python train.py --n_head=3 --vocab_size=819 --norm="layernorm" --norm_place="pre" --qk_norm=false --bias="all" --extras=["capped logits"] --init_std_up=0.0283 --init_std_down=0.00278 --optimizer="adamw" --beta2=0.95 --weight_decay=0.15 --lr_head=0.0102 --warmup_steps=558 --dataset="wikipedia_en"
Each number is 500 + 50 x the weight over the matrix's rms, rounded and kept within 0 to 999. Layers, rows and columns count from 0. Numbers have three digits each.

# up: layer 4 MLP up, 896x224, rms 0.082, rows 848-895, columns 96-127
# down: layer 4 MLP down (transposed), 896x224, rms 0.0788, rows 848-895, columns 96-127
up848:492500489493472489492506496512480477477505470503498491508474511489531480492495509515520502510516
down848:500506489500501515500494492507480498472490510493501504506504507474515516504516497503478526486505
up849:440431443493498443506543484529513480508397467499437537537479481556495469494454474501550501627513
down849:531582440459477522506611466551468507538460475440465471471532562482456490546497536532421490559487
up850:512443471484432530385442567569450503555615453517504569524474480516530487511456541534598575471559
down850:429607502476517466525495561478532518496388584637486451497453418471613470528538422514543456575543
up851:451472387474479541405425451490548492463548457490499425451476344468422395494327475541421389558508
down851:662506478483558431597491512636459587288507512433502465472555515554492523491426532453491394532491
up852:533539564512529410501452541548501538461456529521422483528525551514539547515534489477537490524584
down852:540484531455509551529521397469516427599496467531516501535555547578455450588439496540511458565431
up853:621610470467446491523444523404485556505508444483498479415468448503499371387449501479480486504420
down853:480582489471563545497423516568478454516502432539395483511516585455619465496442511562608426508487
up854:399530516566510570522443507536536577454374565511474562555464543525583523479543552522507570507573
down854:379542507419405552469570571597498510522484571633382606493431457441533471545665546477495598554546
up855:487499476476465433502517533519513437499511497612490457474381442485518577596508514435601589492568
down855:524508536453568453436470599598522457481472616596510406502481466528466401566592531487583501590498
up856:343508539562515487510503431548475573462533469485471570542465423433518460421462535579546558506485
down856:515372485546456497678539540535495410453540413549471425412510480444478507489557487402520480500381
up857:572583466491545471475471497530475455357430575515497547551481538542477418577438456524542470502493
down857:383458497515462480541442511503514464438536484496524398489441530536536518495475442513524542455462
up858:460559464530519377437410570533530575447460478434456440534482497485589485487513503583522644420508
down858:568574555484637454453469541559480676486412347574420357645425465578496521576558444465431550545462
up859:455549445545457513436518453466585535507511453615568410461477503505523501542517470535452454444533
down859:578484532470391449481627511546640466574533509501511482588465591521527520533572489392525476550537
up860:340504494477518484412481543517504533444540526552447489445463454516481551643586460522358491516536
down860:611602524557480547647520495518575563461508404617358497367533458496486502451374493548545507320539
up861:345529588543477576523471512487403531487489427529495441448389387487438496463512474444464463465511
down861:486605509494510491588460492594616458418526524556470518538572458513501515484487517512514502492469
up862:478523529507517524477535546628532533492467458551484506535496513525507490494545474496560488561486
down862:495517552483416545543530469492516458469561476527467509426567501570445477470581521462482473476476
up863:589494538477554419454507549530518476499500596480463633501468527470537496457586508523455594503443
down863:475476460510510495494553596606615512508422479565420498550528461576485480449477478448501486415467
up864:445595438466565581440476394472504533471449424576467502528467455478507486487520589527516467506507
down864:570479520497519491605535511451533490557566376480511448565524589548316441413545502505456496554407
up865:486557545460549428509498498573534398457542525486495579502492526515515500503386498472537519510456
down865:535527532498523599478528523477551516456435540563479435429524442523495532535493462444503485487506
up866:608540579367482463383493594500473517498541560562486488499425436467566510431486537519478455523494
down866:472483532372412447511512521498520397560482572498531536491469501478592575446524532421532496497360
up867:407537555442493422532570506514520527465500513511414485553494418518611332558532495546478452443570
down867:602509468530530362437540583490494548511476519399560520370517611611366479587585550556426475550534
up868:552530396559545571515502564404471585506486421520477509452526587504445509506446503522620501466461
down868:526433528454431498557516457529501512474539449531543425493496542564465502539545475474529447501484
up869:490485493526486490512498461505500499443516519508468490527502527517506503530495515540502491522486
down869:489483509495493489524511520487491505523493498497508499501499497513503498514509494515483529516496
up870:487496518495470489486516490497507503507498496544469486511481521495516503494488513527503501504500
down870:507485494495511494499504507490507498515489498493512502500512502507500500504481492487502487509506
up871:524453465545551604490486521462479525501474578497453470552496449526443471445594537491476539616597
down871:636495568545522498545478425571486503512491476474479582486450486533467377536559498504489462474486
up872:515576442529471507474436423518385527517532416481514438352522574443467519541420474575552448473428
down872:441409412479510433536571508472430534424512593483557415535419560487489436501724531564524488542480
up873:512483427531459495515420415475478504524433485585524463379511455542466524415460466501481504554466
down873:539441562505509579547440524487523487478561557516478470532474565512480513514510441438539562569532
up874:519499505512419539488489540504493470454534532571505532542467512547554420507512496502585440547566
down874:449507480525538507544527552550464491482489507565453535533387480442542480432484474487560503581573
up875:480513506516497443533575538586487449489360473587524587435485515504589415575499524520500447548646
down875:567430481552590500674530493712516371543478523480501546577371508531400604473520510493381468540474
up876:517486517535463533503506515483507498474485492493515519499465516489534464498499500528505474568476
down876:498526509482501496519504515513519472520501500493479469513512508502495501489503476466521505468503
up877:377547472529442418464566476442500461483423484558467590560469549511571474433599536563531515497627
down877:501412425453460662569480412484514441535358448565573509505473447424526465411468532548527423396441
up878:440556542416494445517424478586503468467487590513486503424520507459464449466434530563507377602535
down878:588490519438553524532453561472466445524548485481499573491468510532517562437446502501431547466508
up879:503525493566440536502490503480496526504481512504479482488471491470462427470463507557492522539508
down879:508528532516469502515475496495528474491484487499501518489522494522526492493470510511494480466538
up880:452462510461547419462512409484459433455508506474491562505404479508465469502448553500371476518544
down880:503600391504464445591497565333466464581624557374444594565445533530512538469489519536397539480431
up881:483562498509518430538475471583531493435417617491483557502442487500522477508524561543477469552602
down881:377540547503501447528502401456392571526605469572562431497491500543559536573393522452540540571452
up882:490417537587524496491609523560339597494472492516497547484463481462521498382532493550433529587559
down882:442530539487529639543487494435450501472504439507429537416482413530452429391498496477439518467453
up883:580449517525538566560490503585420493505539435502459502473427546497418483488466479531503555535396
down883:512433508429485485472480451471526505573489565424440532549510537528567480478504525512479531485529
up884:520407506497500545508579501553443463473473444511427452595471537488586484456528476537446590425457
down884:462569466514486538476601498569466584425431563424423476541474418578513331529563500503483538485537
up885:450573487422529440489518534495508520439577432466497437549450526501531536507467487525391615456493
down885:499501457558509463519476477541495487543491352551496423520495456494525410458478510551532548435457
up886:432448525584505488502518510474385445522538553518474445486447490489550516546548507511487540528524
down886:439471452471570546520503470441474504534525504460518525535477510469419552502425485463631465463504
up887:527486459520414420435389495496504558446507578523489419447451454477586475463397516438599515521472
down887:559494427577381442600442496433484524495476605463535540435586512495444557431471517536408446447457
up888:537519545551424524442397516539460606461482582546460568599469573429401432448465562490535429511500
down888:574511580493460486514498572501518539542570532466577503540559519536459487474472525504498475489472
up889:480582524454432452496516448534436478479538466492496342516502488489425400476503494516528420607429
down889:405386524555456480516518608478565455502468476491533442438486525448478531484557530452602600528452
up890:519533475552456451559567491517402465485536463525540526534469593502458505570540476516589492461446
down890:529536522493507498470446445524509477420484404498451519517469512396531431465538516523472557543414
up891:583558543546528474466500543568470565471571576509525450458482534434545501416439551450573440532526
down891:600440381485417519507519554548555499425429369537525462452590505529530532475497510448543448423500
up892:404426465517513632555488521432431535495502513496515565476504498561498500459470513599440564472545
down892:476455519398502546473446506477487495569502586496537451449470599550417525530521482413464465483536
up893:590452455476537568502563464526468484491505558561522501540509548533442475663496494537571374551576
down893:459461546613558515515559469445470509525458503437466482518578462592514434458506511487511433416463
up894:445486491481538537504376516453511497511481549504447573452486480599532509472411532514503519559521
down894:481448472452475560436503512470549462448531446610479485465525453479492515466506540461462514509429
up895:533483531482502458389517519585479478481448494499492435410506489564506469428486475444427503566506
down895:418416456482509468529509498487466458441513474483548533586546551518486455452426471464483534427478